config.yaml
n_head: 2
norm: "rmsnorm"
norm_eps: 1e-06
rope_base: 5700.0
rope_fraction: 1.0
qk_norm: false
attn_scale: 0.125
optimizer: "soap_variant"
warmup_steps: 200
decay_fraction: 1.0
decay_shape: "linear"
final_lr_fraction: 0.0
doc_mask: true
dataset: "wikipedia_en"
Each number is 128 + 24 x the weight over its row's rms, rounded and kept within 0 to 255. Layers, rows and columns count from 0. Numbers have three digits each. The size before them is the row's rms in percent of the matrix's.

# layer 10 MLP up, 192x128, rms 0.0798, rows 0-108, columns 0-127
097:115084161177124139110109114148106129132073136146127147136111167128190174105140134137082121125108125122120133113183117117160134098124150134124131152160116114129124132148124168140201114138110144109145122111152107133167154173090105148110150110103105143116158178101133138125151136112118122158124094170102138095091127114159137101128140157163094125095124139097129167126144138154116098131129
110:174096109118136123134111124103120160105157121178156122149165130133123135130139136132146168158130093151136155132129078154109127160122141145151155102121088134179103124115149133128111122105092154133123131136115116121127150079148104100114142122137115200104130081140123175093115130079109115144085107099087111143075115128077138112120115115085118166124156129131140097134098117124120126092142
100:117125109158135127167175116112156139144129114086101146109125179128104131102150165128116119187115135119142184098112150151104129111112147152168153133127101171145115175144155132105120178113092096113113101137089082133146161141104121102129095073139119159116144113074086140134125130141136122136118130154115140139141104117129136161116090160105105156144084152117156118154137137125122111112105
100:081116118128156158134138128108110126163142091125135150114116135130117139109125134107148170101150140134092111155119113165139130114122156123170162154170140125110119149121089125144161148117129121144119130129181197140114103094130169159142119108134172150165183122116175126153113120175135104150130130139153137128112113116098170145141122146115127096134126126169185110118112112144150160122196
095:142112115116158149093135161110116142108136101174106162146155150104134092149136131127123124142145123095156131129145134151105154127134152132190140112132125099146132137124100200158136159108139131107115087141123102102120115166127166111147162146064137142131154158106124158122111124113110144147129160145108129159127090152115126137087125113163068133087087163121070143132167126105131148122150
085:133109143172101144100089127138139120128138120099131097152119071151123108107121130092122147159115147125089097132095120149135134117129095106104135164124136123142152156034128132109102108128156125099117156158090122109157134161151132157110111116131148139114081148081147159147133170118140074121159123147128122177139150116168140143118137135139103148144127145100135184175140137138115106115141
094:172117160167144165122134152088099129120143125079155137094139126151116114119123109100140117117103107136104122147087128131111102162126120107160116165185110059143135142127153098187142079099140116116102095154163106143120162109108115114140125151119112116115121137125135144160126135133151138127142109154090120099088116161118122143157096153138135148123135133104147090151137152140074117100074
116:129113096154127103121097130134083151164109131103122097197106094165118104127119124149115115158066115118117123116134083145109138164116119133073166098162159110125198142123144133150128109144112135155124149121139112126130098130124145136090127119086144156121159104122148089104130147131158123138153160137134083104127115122135112119166154170108086154114134167114130115135104128132119165084123
090:147148124107126110177121147162077147101095132126138139143142152112146118128113118119122125167148156148121183119090156121105149079090127126174092160149129101119138135100108111125127162137121127126152139112106133120098172102107126134141103128136168140127134154102120109138124186118130156069157137156149146121106123114086070141129140124172119091128143136112101114170103132154138081156090
104:075115117124097157120125116162112112119115157115171126101139129146092125093150092099133150145125117138108123123112103138163156141165149134111107099118080184128121118110175088123144073111122122090135138138138119138177112113116139102086133144143165145139104176140141129134112137114113124197149109109088123123140156180118130128136130147161108179124124135120087163136113143125101142130089
105:131131163114125115107110150116098157089114149100168177164155150133126125125161145134153103111142172141137192122085122141094087138117112133121122097144153165111144091089125126071107129105142127107161139143148167120128131119067139093124140075146134116131141131145131153140107147139175125138119137127136148154099151141098155123148143124114160122127136117072117126131106084172133132127080
093:153155113192141152132177133117145111145116107128107165123105158102133116122115160128146118120146130130096133126154109126161075103155165127153139138117148122081113105127156120127112109141095099134109154103123127118163126122122160115153127144107109067135147149163104148163110098107108147091137157146162111129132125130154132135227128138146139140127139154146076096119082140100146140111130
088:131130120105113173074098132117103141116137165116148123088134102141135109114146112136154117100144141092128130123132107148130120172080064147137116134150148137118130150155153126139129136115137130086158131061153131091122099126118146114137096145153135140123108143139160065129122100139117108155115175100081147129182136149135079102120170102107108148108123121136107130157120107150143100179140
104:150124104070178118093125091135138095106150156093145121103117154092099099109128150120114115179116091117184160108144103141103143123147130071109141113123121150097164127121099125139127164125105141137141115089121104110128108097151145122136105113130149112148163134100132138100069152170100168146089116155102113154155164146141101109120091091110145149127147153129133150128113107101146127132127
103:106153084124117097118088120138142136150116134112132086124118101136100114122152150165106150144172145129125114120206153154093132111159089118146128092105100165166089129138134153157137115146131108121163121062117152138146140130124079129123134125073135110136102093123121176148097155080130165141132121129098126118085102157134158098101149106103122137148152152130132101124140144108135126136149
105:098135086142116165133134099145163131114097107119122153136142142142101109103100115151126129163097122116125104138123083113164107129118165131101122143113128159148142132105123136155132152130106104107134094134156127073146085140104093108125091110139102164128101119118140093125112103131117082120134128085128126112165103127103114160099127072091163166150154166119127097201129137181101116116120
103:162124117129128118093102089119137169115091115118122139122127110120113140118168126113142125074103105123122159136148146142136127153138112142144121149131166137148131155097139164157134059161134150087186135128126145129107162129152136140074113140160151126139056188110134087104117091124122119151139123118128175147134095115142127122105137125099090098101122146095103136140111149146147081103134
086:125108166103110111124110106095116157120082116166161120144103126165112143125132101154108149110128091124136129131137123162105133150119096097109101113131104100127158168114148105118166065127139176122109169169156117103096145100137154120173145117119123175127177111128138126161103090130149152155140133160132128089135104081089176128131130103137092150115096141142127149137121125139134107098096
098:134138132111115165112097153113167126094149125148137142132105141085171134141135181175154096101074149137149128127156104099149107151111087127088130078150142144146099098136123167119126110076126164136124118141085121151136130173141177139090136160112130091141149114132165145149151139121161146137150146126157158154144140137125088154136153150163178108150114113140117130141121144146101119107117
097:090141096099083119185099150119117115146149094122093138122141098150123147140145128145148112122114118105102140164132153130099150071151147115138094144130172096095121098115092061093095124110160131145132117128108141112131155148128127094121130124106131101085128129129127133132142148125133133091138143125118081186113128126137130174140120125077174133175081106113139160129121104145153157148129
094:116095123150176122100135117141105181136099126111129138125168135130149101047134138128178146156106127161149107138125117113119108152111111084128122171156169151098123145150109136123138082129126142134166117093138135130171144140108120149156104125120072146118117111120095121151089116140130087141124160145146120144160141117096097097170128166125146145102102136140157113136116115142154147170171
086:141129080137109138106146122148130115123113139157097141112148105119089132135131152134160131126133097153130189143125124150143145181179115126123120141130106105190096126134180128089167089135081151096137137099105151138131104112115186167101113131104149066160125167137127141125124121129164154137152159134122120100139120147188113109145131138156119143145110115135115102125128137151104076137119
120:150108089121129130149135146136069144111122136137118181122164140109165072133153114140118150087165112148179165092108119122130144124119106075127124143140115106162128131128142138079181140106097147103139175154111129124157072099136114105148120137115138111109140115120146139100143132112166103117152118123098110119102119116178134148107148151175132093101124126143131128157104164126142182113137
086:129121139119156112160133133113110161094166076106149121087126097123162063184122127139144105144154136100121138168110163145138125132074145101112126141133137142126075153158144112124135142117149147158100126162132133132152121171105143120125133134124152122124132153166079146129135079116147184142130120148139140107122158154147098138123129102075090115152120143166125155109159123122177124147147
107:153164139128103163147141098150117120119135191104142121113111170111089140103134141090118120089114105131151090114120104109152130126154156165172119182142140118175146177143094134141144154146149115136116132123120072164161119114100147123139138095129173146124113141123158126148159112095132150127137169113146143147105105080107141095117161165124114090141091113118120093120097115119111121093123
107:120173165146122162137122115109163126152136147103152101136091126141098113143149119107144116152148124155130092148128166113113115169104075165162106121130164146097098143096094114118129090138113112139138115155122115145172144074138116155109118095124135084087123076144166069106131126148117136118126196144135149111131118121145111137125091122131089136148135120164109095094129149099119115135144
106:114119123146118158131144109133126137139075100128145111133127119147146108128108101126084143133128160141126150114165102151158161144152148147113125133123146116132126166105103112165147158132151113142112171100116156165131130149174190131130122136110111191122100113098151099114110145120114148102130143121085116134101152123079158123145130167103161095113177147177127128149123143166165163091178
092:168115099103099082169146122134077129096144132126143119093165101145115128161108108159147118134102094142093150134166136136121119118134139108133129114093132148088138092115120131086108143123148136128099108078123113169115093142085112131148138178140139122081143105121138183134138120128142092150114113144127129155168079153081114146190138134169119140143125137135136108121125136124158090145101
108:098109179160132146131143122147138075141162189147164149096088132125146159144094126099120161128104109131109107097104144143102133101118144142085089112119152138108101122125146087129124131043110114148101098159158124110135142122121146137103144097147093147120139110088165179108120120161152087115122109113102148114133145128131119120156127109148113136139134164147113128143157112154130127103088
107:138154126143133109166129160130163140165059137137140079146127150157120110146129128091141139124118089163131104175137178111126125145129120112138126178146155120095111090096085175109130122136108116118126166128140160128118165124150120157077097135142131098103123158102130160158142144151161143105104133105096131096129148159167114132111108162123120105117112103158146166132099144135128143138074
107:171123119123141111089122134135160088116132118109119122161177176167102106128147125146151126155124148148103140126125116126169116113126085159110167098131146120141119130105109122126103118131120109067124090136108093153164112111089127092088142138094139158129114129152149138101132116124120161127151143125121139115115053097133128100077145074096159173142105153143156083111122130139101118130125
095:104139100073157131149125132108131113120119138119157143143157130084096154110151113115121116151129091149152165134141173167165159132143128140143164135141135154163095067105167161108150157114148125139114152137158112057110119132134106143151106118133144113101126102122144137147141097137116119120121110118111149118178118104092114146096128150156078109123097095137078123086107126092127115164145
110:096138110097125102133117111119100130111140134079131114152137129106114123095171130120109081102122122050140129094156141168104085110148170124156129087151112113105098116107120119090127135151137163128133164099115087112094067137145152133125137117100110110134129132128148117125103124161153106093117152190138144084162080115157133103138153123131147130142115119126162139095131129148102104131157
094:150100161127105079101134066133081118099101120109121090152091130115084127123165135108110097140115166107099125123135140146123118054149099175155151128111176107112123136088130141119109131136078126150181139117129086108120119148131115114126166122134122098112157124110143110114148106118119152110112138136107103124116100113147146154105124122125115135137095090082084123132099149083128113120119
092:120157107124154120152142125142162126152137127143146115121156110119114126127147116115152080123096098162118152119109139086134154150130135162149102114120110131149133135143103118155126084118127163147103142138158129157142117119104088152152112158148098129152116106105197141153111153121159121156143139087134097101117074133130164146128142164180155138120125117133098163140119098091050144176094
112:172167115152129153116116140082165134157143118151142131118146125109132124131132092116149151136140108106111100131123144128138170148124160129145160096117130117164112105166112127116146145118133116142123159118129091144091097131166101165125110118151150138155083129098118142158100149144159127092120139088157168090154133168155114128133063151141081114120130115139093086081125136181109091154155
096:143145082128125121112147131087113151095133126111110138169105135176130180124150151094110114118129135156129104123117129127171165119132102125141132108088150148115161156110106161151116102104137082186127099107130124151128141150108114115159135127103136091145136165091132123115151106136166165119139150150134140119116170139112145194157127154123149102114124132138066152133173172123159093108145
090:114146097174140079124176138170134162116127125116087122118128172166101147082082139135070144123139101125132149120161147092167113175136137151129118103086116130079101140114115128160115148144115134161134132143110112133091127099106137134153152111076096139124144159145168162154156131150113121173165144117120112129108134103143115160132127153145137106102147146159114147109090128125147122116152
099:136145112150136158092097066118086132125120131093127118109147141117148113113136118086140106148096087121095126153120100096098132102128089174139146117089137118108170095132151086103126126101140167136121114125142134118124128087107144153097171171157081130113135143131167119128122098160155112109069161149142112129139160157110144119099123132135154119111094090150107095163149126124163108134123
096:117122136168160090154120158136168138076126122088114122150172146136123126133151150132129133167102105134080127119130096104146159138175101145108103092083166181129114116149122119099114061126164096148095161114139090162107137136151130151151161126146097116148121166169152134138156143128114093124127116152153140101137132147127141150139133165101129114112110084125129122086141101150124118115148
106:150072170120112105108089137114093139131125122119097076169105128153149133141170096109099138158149140142103107098143139162162148161143141126133141122166146169104117125147106112134119160161151121104095099121166157118113122130109137115134105149117112082121152144162121133121148142139155094119107130111101111107112173123126094148045130159133118133139152114134159127111173119166142127162100
093:172126104112126103108091137091141158138132173103102143128132095160116140138153151119136105151149098151141105155101127128154133101140185101101151124148161188103101110115105136149123135103140143123138153121121130109156137091138134119188105137150140152103135124117183130176133126142119181138108109117158158130108099112120125126155181113114102210107119099139118106150140140122137114151128
106:138068108124152133175184107123068110146138148124145131140121122138136133136120113108161115129124174169076101092110076169087147137131137124117116126141134123169114140132146161113112160122144109147137143130172123109104091087087144146141110119127104141114146162146087127139165150131099100155141155142121146163153138111119131116143117157123134110145135105147150146086134157110162080099158
091:130168135140157113134081152139139116077129141126096084154131105142078157149137143117122137143111148117165146113140162143121112120164150121176101135126153108126131128160115137128128139127195129111170143140143165121117133141105128088161119128128144123129120151100111123140128144145147118114084126165116140150120163082104113139164143137175134117129038123156124101167123106130080151086133
107:164142147131095146112125142123140101118103109135141136086136194103077102115116168162162127137127124126139164145121118156129167120108117129130115143159133118147164167116132116136163170118135143142131106153143109117162129129139118166116144111104129139113130100098079107175094142133081138104150133113153168149170123125107166165101115096135161169108124122164094084125185114103137127127141
100:151154149156113134133120140166131146130157147101172113152158162116164111113164089125165140154137132095116177119120148125142124126148102107165120203095096176113113105109122174141111159133138118096097116142129130146150117168111085125106127194117166119128114127084141156108124110135161120114127113122101084132139152126128126155145154100152132130087156158155122130157150148134124127165130
102:149121136123132128104092127154182125105118134129112110093093152102114094116121113089139163100096107157129118129149113109158077176156156111150115122139146118133157142140131105129166140134118147135133091118137068103175168088106088147087121090162187087125121113122172117093133095138114115140132128123126100138128131172138102117128116087146105114155152127138152132085134130100151145146136
113:112104174060139129134091098091157138101140118191102125087098144130125113106111123158131126149124094112095172134115138125137111150123092117097101146088138148141146161165162142142143112126105137123118111098132115126123127116130141100148157049131135127119096146173146117124159110143115097159129118123135124124155148135126092136135071160114110082130140149119154131110103153120076108116119
098:092115129107135115095107132103119119142153158117120113149181141131139145102170134159165107074181103132109122089121113120142110146186124133133171154085125133087128136124182136152142137116130097131125081134125123085149046131152165108131120111131117153093099109100141140124104100130098113137135105125122116150152135146149119107148122109081127103110144136139108155115136139077132144133159
111:106144099111144136131154092124152151085126161127106173100166139155111132089102112118099101135077153138131147138155110136157120161104109181144139111163147140117129171141169160136167069099165124153140098113146114121103100150122128084126135093097146130105130124116107107144137078111125145131137132132118107088070135142146094112139120140149105141092137171129108161138103151165128123125139
099:132102108099151123078109103148184127151103144140152102143112144141137119151150088127117143136099123102112155118137116128151068158082091101129079134155124124095094121112137138139144128159135179117116121111136096122102134151120084132113186103136094119091154130087107170114170091116119164139140143126095125112115122108082108128105156093111098137137139167135116130142115110124142114086098
091:155106082111125068092123121163132121118143114140121144145136145105151095108132134143165160189088128114132139135093093142086139093151133091093108097196110163126125118098105098140123091130129067131125174126118122127124107112133115149158099128119168096152116113187142171122098136096156177147103112130132134122134118122117134116100109108113127103120153130128136135135140117123136123169145
104:072130162095089137150142120132112171124149113154105143116111107161077129142127159124131096119106122183099121107151116122116150114140142127152151131149128103140144119176084158102123121153137133135150141147098128116112127112113122126136166164062163137100108090107090145130142130155119129162126159106158115169113142149145120160151105121148142136132149160134140176177059122142142115123110
096:129101119187141136121157120140122155146142127114162146126100134112097127124149138129119125124120087105128135101124091125100098139129110152095145154126111150061144129148100080088123140140089125109123137122135147105128132102105114126119168168144132154140124125122076137170138137144089140098131092186169117153149104165150185151119099120146147132124092169092146129134093099182137148106134
102:113140136131109167102130164148130085123138108132127159156172106152147163170149167125103152101107093113062099141135147120123136118173135149114144153102116172105101153118128102132191122129157121151108090145109080160116118133107135094123157141081166131167146128131144118134111122118126144128134146159142138143130147065130136153116153141152134129095093152118129129145117105158136075109107
093:128156075144166087193134131091152117112118119104111107123113146127096152114100151123145142149140141150113101148113124151120115115177065134119133187138185123107155131128139105132130138114173144113100114132144134152105125130137145108112135122116131150140112084117146189096160132138134141135112113152085094156137156146141161162128095123132136099153155147172118121129109169118137180127138
107:090087177101163137104091138141094130117135155134135150123145115109105175132117149147120116120117124141162133110133145140123080092120079119094162116077111132101112136132114089144110095113125128111117100129142119133155099153120163109110153089127113140125124106137152081165173109123162100139117154161089093113099117152109141101123149103104095135157131070134159140129086093117140110128162
094:151121090129162151115126115124131122146148113150137105150101131100163153096123116122090177143110134080138133106152078130125111123123102125143116092157158129145206131162052116151135132123114129086115155111152100138143105120076120141145135109088131132137125157156103108121086115158136133102098124139104115136092103096098125124152087142107157130125122165122151124142127098140110171151162
108:153138164134121153079129098152118134096134140117115136170128120088150138149115128161107146093098137124172151102086112146139121105151119152152124144173086102106149083133104141104160156141099134104096158142133134112158090135125116090117101139149097144177143108146143105150115141100157109094093188164121104161111138121132102110134178095128153141124125129139133160135082092121110148145128
104:117093120135132108058116160119123158160101164126147101148153135131097121125125073102148150134134066136157125133119105133163122150151105164130162110143110122169100124098125121116122135142090146118111157113151130143167093113130136069130141143115142124119114123164146112102130178103102115085117152171100084150111163113118155143139100130122111091166109084112151149122139124118099147129158
103:091171125161107133141132137134137110161110076118154112172150117121089154182134101159162092072125140113132137096135114128127082104125114138080119114114102128105145146088128122139137133142122093108115115139150090113118139152138111162068127092116143132155119132124121123091103130137113174118113127137107163086135081127108163118157072095114154142122111126162122109123137094146112148158105
098:127135112094130161158103104126152131126119098137162119130089120096084116144174109126138113143145166076135126108130114127126146115131114126133153116156171118165093129136106113108115135125124190140135176108115160136145121103139119139169121149143097141124120140171128166137174121113150111110124090187095117135131095121126135196135138130083158152130146098170113131133104162108175091148122
100:142112148170121114098131139158156143158146127098116075155083130127131114186113112128166130136134127093134114105126120123107138151119131135158156110151103128103136145148113116131128079118134129140111144097108094107127130119083087116124172123144112077092141145124144152163102119168101097158111121136117180102149108155145108159148119177171138162137159095143151103118133124158129089158173
097:127161106093154131110126124151098133169152166165153129155149143111159128111127143147130147115128143095112143144120132102122132148136123145128137108136116121140156131164135123129127111140147123153101109098135104071123110174174117142075084175152114132117102137092114097129136094086136123126139126077129162165154146119089115100145075131157120080074159121108139151130139113135186116167120
111:082144135114138138158141109104144137116155085156091142108133105153163162119104179124122130123084130165150135110114162163132124148126160159147154149103139107123133114157150090136155129134089114152114138110112176134099139118149134149138137111137108157108158065125157157109081108096137162153112091153147155109173120133162102099116122148146131144071101095111146116172099132122133144134133
113:156114130146132107128142124122141120138128110093072085085137132172095119139163137139127176108127103136122110127123083127089124084150129128110128081110133148148123100115093132141057116130093143130123124165118102108149102144120131135123125113105103166117104136112124155180119116167115078131101161136118145121143136136141144133142151171111091156170155190153110136122128147118132144185149
101:149157152129103147129128130101182083135122099122131070151132117135153150127105137111117180127168118146131103153139137143102164091112138094152153149117185095169106092122152137105132106139155135126132111114159116186107128123140102124180112088121134129145160128085150132109106119138138153141128151113139092148084142101149098140067133153118136126114132185158137121129125166131134131127153
110:144155134149121120165127113146151123099146134105125105160105098110155102077134095122138085105163141135158135161095128138122139114140112101123146132145113117133144145106142147098117132126140153134116139150101122138137134117137102164149131116143122140093108140094110159107133112128119133127112154198142160063133055118113144177119165107180082134191105111154099130159138136117103112149162
102:136140126089113098148122095150131135136121149130166096104112153140145116073167114129087100139176111139100128122108175126123144139140178129125181101109169127115139159114140108123173141150125148125155145152135149133109119190182164127093136117145144104135116100156155107128129138106156123148142149149133152118145134140197135138141133098155130131150121120129156135079108142109165117098077
100:134159117092130117146134198145071126105120094171116075116165115089137086129128125110097112132115126151109131127108114094139101126143125113095105145184099136150154109128120148131128108103120117133089143122112105113134130164080136151112154130132096148134165147139106162146151153169106142120139125138146116114145132121092117078172108133113156117121191141103132149137160121121170103126167
104:087130104131123172101146139106130117133111119109156105156122144113140138146111140107113137142100114117098162133145137123153137120157115143149135151157111134116134095127137177112153137120153158107130143172147129128108153146090118114073148136121190117072170124139146163174157154141128141101158193115134154176129128157112118091121098138157172095112141140118101143099146132147117157163178
086:139160124173112129115154071124124167122103133125098125148122129110166085120143108120152143118143144128117122153118167128071182143149107113129119141123126150102140147109130088097109093147142102110117091121131151119130115151129102121084161165099088137120134147058121108156105118147063119108132105097125158144139103113143116126101156161130149140074075106130139118133093120118144118100118
101:122124120068127106138097136126143153104132101121101113132122131104131165100161062136136098103152129129125086051132155120161173156147137103131127094119164126140123117145109112119124145137153135123187124125130146184126117083111140110121150128149123172155157143105121095141147148133125086101106096147090112124145149174124132083126145075100113139131122131117093114143116127141165122127143
078:171115135147157166161162142107145128126174141135146129111117119109124149120090120110131133131102112119160164133106126074104116109141084124153140156106141121136131138144150177132144145110132153141112143164105119143158069118155115108107179117166090077185090113128117098124151136139177143152098108123133112093113137092160131129094128135087175147127135099141129141127106118163090131112136
101:109182169129134115113108111154148161131076089122153098110146154078114164106120101122138131138085114165134131112125144140138094160160134098097165104146125183111095094149150113152134119108103113153118138150080104169147096121132144165134095138161124111127152095118132109180138111151121147152138121091130153115106172124143118103127126121155150118118110108153174117076130124129132152141124
098:121135128126154115109123141126152119140089111086126116134125114098154101090168119125086153159158111152063124153153145082105154134144062136164133135142129165117092152116133159132129114136115133165117125098112121097108108115132144108113116144133152151086142096113132129118140183151113137122136150182130127099161157149138118137100133066171112082085138107114162141141114128105115116095125
103:133144140157109156123175111107113169128147149155124123096126107120153128143119117143069124135174135124156141102066108155127113103134103170127076088102123161142172128085093139095109138143108117113116129109139111129104104102109124157135139101139084176117118130152133113155138138140134124111128100101112151074157138159128142121184136128156153089132146105079101124094133136113148127165124
088:159135119109160146126083102094082113138048086113111140107103139099136117134101130151134134162146140152188149114158130165146120124159114136114143140146111147100128108126096139145076145115145100166133118112124138114149160122153120139107118129146141125087164153125156119111134137123087150103144146119122178111120171116141086130122105148106135126174102132172124122121073122127121137093172
110:142142121090146135124149141157118109073159125164119150169203170128152112143113117140161140105138133129125142089108097119134115118100116132123171134126140142154112118108139137111111130098103168088128158147143137140163136086109105088112162133105154142167156125138128093159110110101152147116133124132120107123157191132134091147124114139165152166098072126120144179112123164141145133107134
106:131068132125131135141114062177103103143098145122127125126112106100120139121143162058154154103098121149083120110146161136118126089162130113091127154139115121141130135126122152118117099145129138112180115138107098130135151085098106107078102110112084133154134128141117155099107136166090153127129137104110116141147100146096122091090114147093115107127104115120120194138122137124157133114112
096:104144099149144073150131126109169143115126172087100140123117111134121083117137122163145157127130120146099093177144105140113183102131114179143151143130173096132160108145103119132125094182167070154149168120182147126140138119131118134167105134132125126135132110098107114122124139150101081127109125095098124134143134118141090111166137134118118144139131119156100151124092135163089141139120
097:144118134145122137111152136123118138144174165128152141146121120158169120168110151112172141133102111115121104076176127106160111155130138142163072153105134142121117180164131116149141131126117117156123107112127140152146120146137069144147154163144172163120144125129160117143076128087076150160093120167144137094097127109124107127130110068166129137110110171138141117120098117146108135127129
092:090154113108170154164162157149087149157153110166130111143160158115105176114131126089115108116153129119119127124117096109071127154175129138155132124174149098127131152132158117202132121117132149080087121130106142121144109155117109160109162168105152145118139085104141098123119082110103148104112093112127083120131120149122135148105154141139140145122151109091131122106152150123143122139112
099:137124119147107151091129145089114117085104145118119144089101116108102112126167123150156137152113128091173080116080146111072120138080114108124102144124097107168138116138164101136150140079141110090122137132151124099117130084125105155158117163119165136097119136147090156157116096124113153138178130117099122140110180111133086151134132126118130165093147144154142123112100147137119137160109
099:125157107159105097103122101102165146125130175072106136153188145128159150098091092117132106144109160121132091131147109129111109132165155171124142137129118161119130154131115122112164125140130126121149089098167139111090122149131150119132125103095094119092089101122120096153076128169139123116132125116139171141135155140181111128143144156119136124121095093113096103092099148148132104158157
089:105148132150115122173156119134101108107106100120127137171132089150139143103099125088115140144120113104123168106116133174083134111130118084149126160137144153142158108100138140082096140143122156151125100135110140089139112136084131126134116106155119135063124119111124092125138146133129146146140140095108142141145143116047110168095129141123134132179122114142132088160098081169152109122094
106:112163154147088177134172096141141104140144138145168149187100128113142154161097130094117151141109113149125137086126165103142149164117180120106137135115137175101108118129123160105113156106133150085118086160076109105149155147143128110153154133134158104164130140146115109136130111153138131137113134106173153129134126124129133121112118089139098170157101155136133122135097176090119111138097
109:119137109134130060141137157150120091154126110112096151126157135158111155129129185121129162125160137152130107101127155131133115087124103122114116119105114115145105164132133111125159153113105083158166106122125119141115144189132097142132117119124098152118050101132112127123138125128111108141122161073150157101135157136169155106110087142123106173117139157157114157122171116121097113095155
098:104108094088118119178151109114126150127140135136123128147129131141101175136152145105099144112134145142136099112079101126099104112155136133161121154134117126113116132089153130093123104130121095130109056082119119151166125135170150166128135153131113123127136095123099169158165138112168133144106168118120101078129077168123131137150115137088131121141167151138179142155126130095115142146171
092:134135133094105119138157147107126140121103173137134124139133129169089112111177127140145102107144103091146114166121156145128126152145092072189090187116126126101118143093134178118159141096127105122143111125102152112084105151089182120139120143163150100134158146136122165162107129146144083138122150089119128155146148144149142144142109096129096110141115139148122139154107149092149139122106
086:134128123113091103131119138152121082132068150131128135104068095094121136119089153188108158144148089112145110107140141154113103150153110143146139140134176111120075123161125121164103126127085136137101130090169104121136101122133122132139135114104099102106145105189138146121098122096118118107139143163082155105178138131149139122114137096148123100131153167139091155115129146097133133113135
092:092103120127154150128150165154128135139131146127140129126142144112077129113152107120111141158131086151154108092133142102126106130128097085140136113078109100098145149095145118108104105133147155141146076058158171118137130090131088136144174146152126104136116140117132070146146150112115173157124139085121113116086152139100097096127129090089115156099152126113127126106120099155152146133105
104:160085112182150170112151113149098121151135186150088100149140142140131135171123111107105139067166149057147169118125117147103150148130108161125144143143118125106137126100129145127133120104143139134128134107155130127128143135110102142134181118122124145104097149128079136124102085162172141181157108121132130128110134138120117127106121137134107135100150166081102087117123092153116123104117
107:095124144097121121127133123155124151157128108100067110117085106132130131083148122110107142138097143115117104165109137138102168143145137143092144094114098147126121128138124075150101092151161102170130141155099164118166122167151119124150192160096108089124132141137117148157162175136118103148094162142153130124118139141121147183135127134096126096138124113153186126129142158127151122135104
092:205156175128158135122142109113127168151138128121127122121132122120107134164167152115153135108101129166129104119111111128111106067175131122152135149128105136107139164118129133128153162139107120127120140102106149151142140084083117169101121168139187084116128165127133112182102115091095112144141148108118155122122166132127148148106145163169121106146115153098135148117075141145125136134132
095:143145089131111136107105152145107136109130106176134121101125120099102161131136112126130103124111132133157117140170147143166087111128190100055109106119179157067133106118106104175092089075144142143149125101144132110130138112115143113111109150108132113132128124147141105165120166111118144145134126125115138122125064167105176176112133118136110122111109093125107124113146135109152099134123
093:153164100122108117134117107118097167171121117158152154083109091089152118110129112109096122124150087129117139152097122162127133159144125107160095148134137142109167077133148123107140097115103122148130097120121110156115068132121123066128142153160110109180111097154146081125104137118144180162158141122145118132107102139138127092144126132142139137115135150135095102105091111121101137079147
102:117107133136139087131155143161147148130120108166135120126087136123130158162102159158178072152164109149149094117098110143139139164100166130143109157151102088118118138122141150151139147124140153129119116130111141112129175193112105160099123101103149117123143161152112089090128119094139135137150143131152163112141140141140180139167156122160101116116153142149105162156147111071103141127137
096:132114128159106131122135079139152124078117109121106167171111139158123157157085122119133130058094156165121137148112133147161134104124121124148110105123089120126131158093123165112147071139085130095110112123146159122116097126135144126094147122106186173122165118136152141144134107119127108115147129103142105094140109090117119113061151152157161117118121144133152115148142122175116142136102
108:115135182155183113118131112136148118166113154122135115156081161147105163150142096170124124158112124094122153084103144149124156129135115169133103132153093153108127154120117089155091159114114096156173158152171105156163097148129102140142133126106142123163145134153160172144120134099153160079160131127139134145103128102129110124126125114156128087096147145095106146103110115119113116098137
101:120112142130142114145136145121130115100128092135144116139130178123134171108127103082117156144079121140087137109072151140134139126098174131101152159122119132093088159128156165096118157105125129128116100112084109122151111150145143159102153115149134129080131126081092102130095137144134125084112132135136132111103129109167121161119123118139095148123120106145163159099162098176100168168166
107:107129141118152139137120133141155134123096115143094115132181160112107127135161166156138127149128111148094155059110138128137142098133147147154137135155118109152155121147163120155171158140066151162113120073130128105160083159142175144108089126134115087125125136127112127132086097101167126183100110087123096127149137106137129125091103126139130091121101150120131136131112145143169141105109
107:147104156129140089189133115102142103081072148152135124141095130142126102139112152155149120130121162128108157093148137162114063133103112107134129128110115123143106155127109139135086159172138153119100162079153140092127162124134121157126131111125167136099119084148130089155107134098149105139160178169151164128132098120110103141110175088121105142158133134113129128117108115114126107113128
099:144135154150163133112176140132135131109078136118144116103145081120111139106149089121163126089122079152130157114128132103129089081122161146106130098096117136118121171111102115144095083121152156103104145108124170139138120163125152137107090137168110163097143142123129168096115121127157145129081128142128151126139116134094111074126092119129154138096124100145140095161133134096118161157084
104:165135116113085131124172114149139145145149148138145132124159149109136110112156147138129104125141115091089139144103146144102135076139106148118081093151101120128132114153168126104104139128119135134081099098155079155108109189144130166157113103138123127080161115131134135174099142129158133115121100152172134106131144084153126104179133166150091088165131129126165132135131126133084126133114
089:123114149135102106146138127179132111083109101080140153096091130129139109139153152149122144096152158148095125136148125129154123172100129165168112145120155097143138109099101182148124098114115121116153137096134112114193126118119132135137107126069143142120133119104145127145136160133141104115140175138115134126129089102144166117101122106179075110126117095128073149143090143127137144172140
102:109127111081135116104087146158094147118149119143122090156113081144093080152123109166133111151141099113105126110111131157151168116083134142153114109135116151142131130129164121163126087115152112128135166124119096145121169145159135120152084117128146073125151163146113127126130107119142147140144119156150155116110150132072076149153147124142120123098111087136102161119098139147091094121181
096:123142105147146094105126120137102089107171125092156120166118102135135137114160126119135115150134133083161105100163156075097137137131123142139169145101109153082073121135127116128111120128169146148125145141123172144100146128103158145185104198136187108144092143137101141142105144148102160145156098123111101099118137142108153138128117131120114143079107125110142094127123151115145104109139
096:088117109167146117162129132138145144128159101138169121135143133170149118144137162134110091174122111182130129128153124118174148117133106163147146126086137087114143155134128135082123120144149115107112124151132131090163118135120142144142168094140115141155161085134117116121137085143128109093160146144129123162158143147154090149158142104146134090082125106112097113130135139130093201095167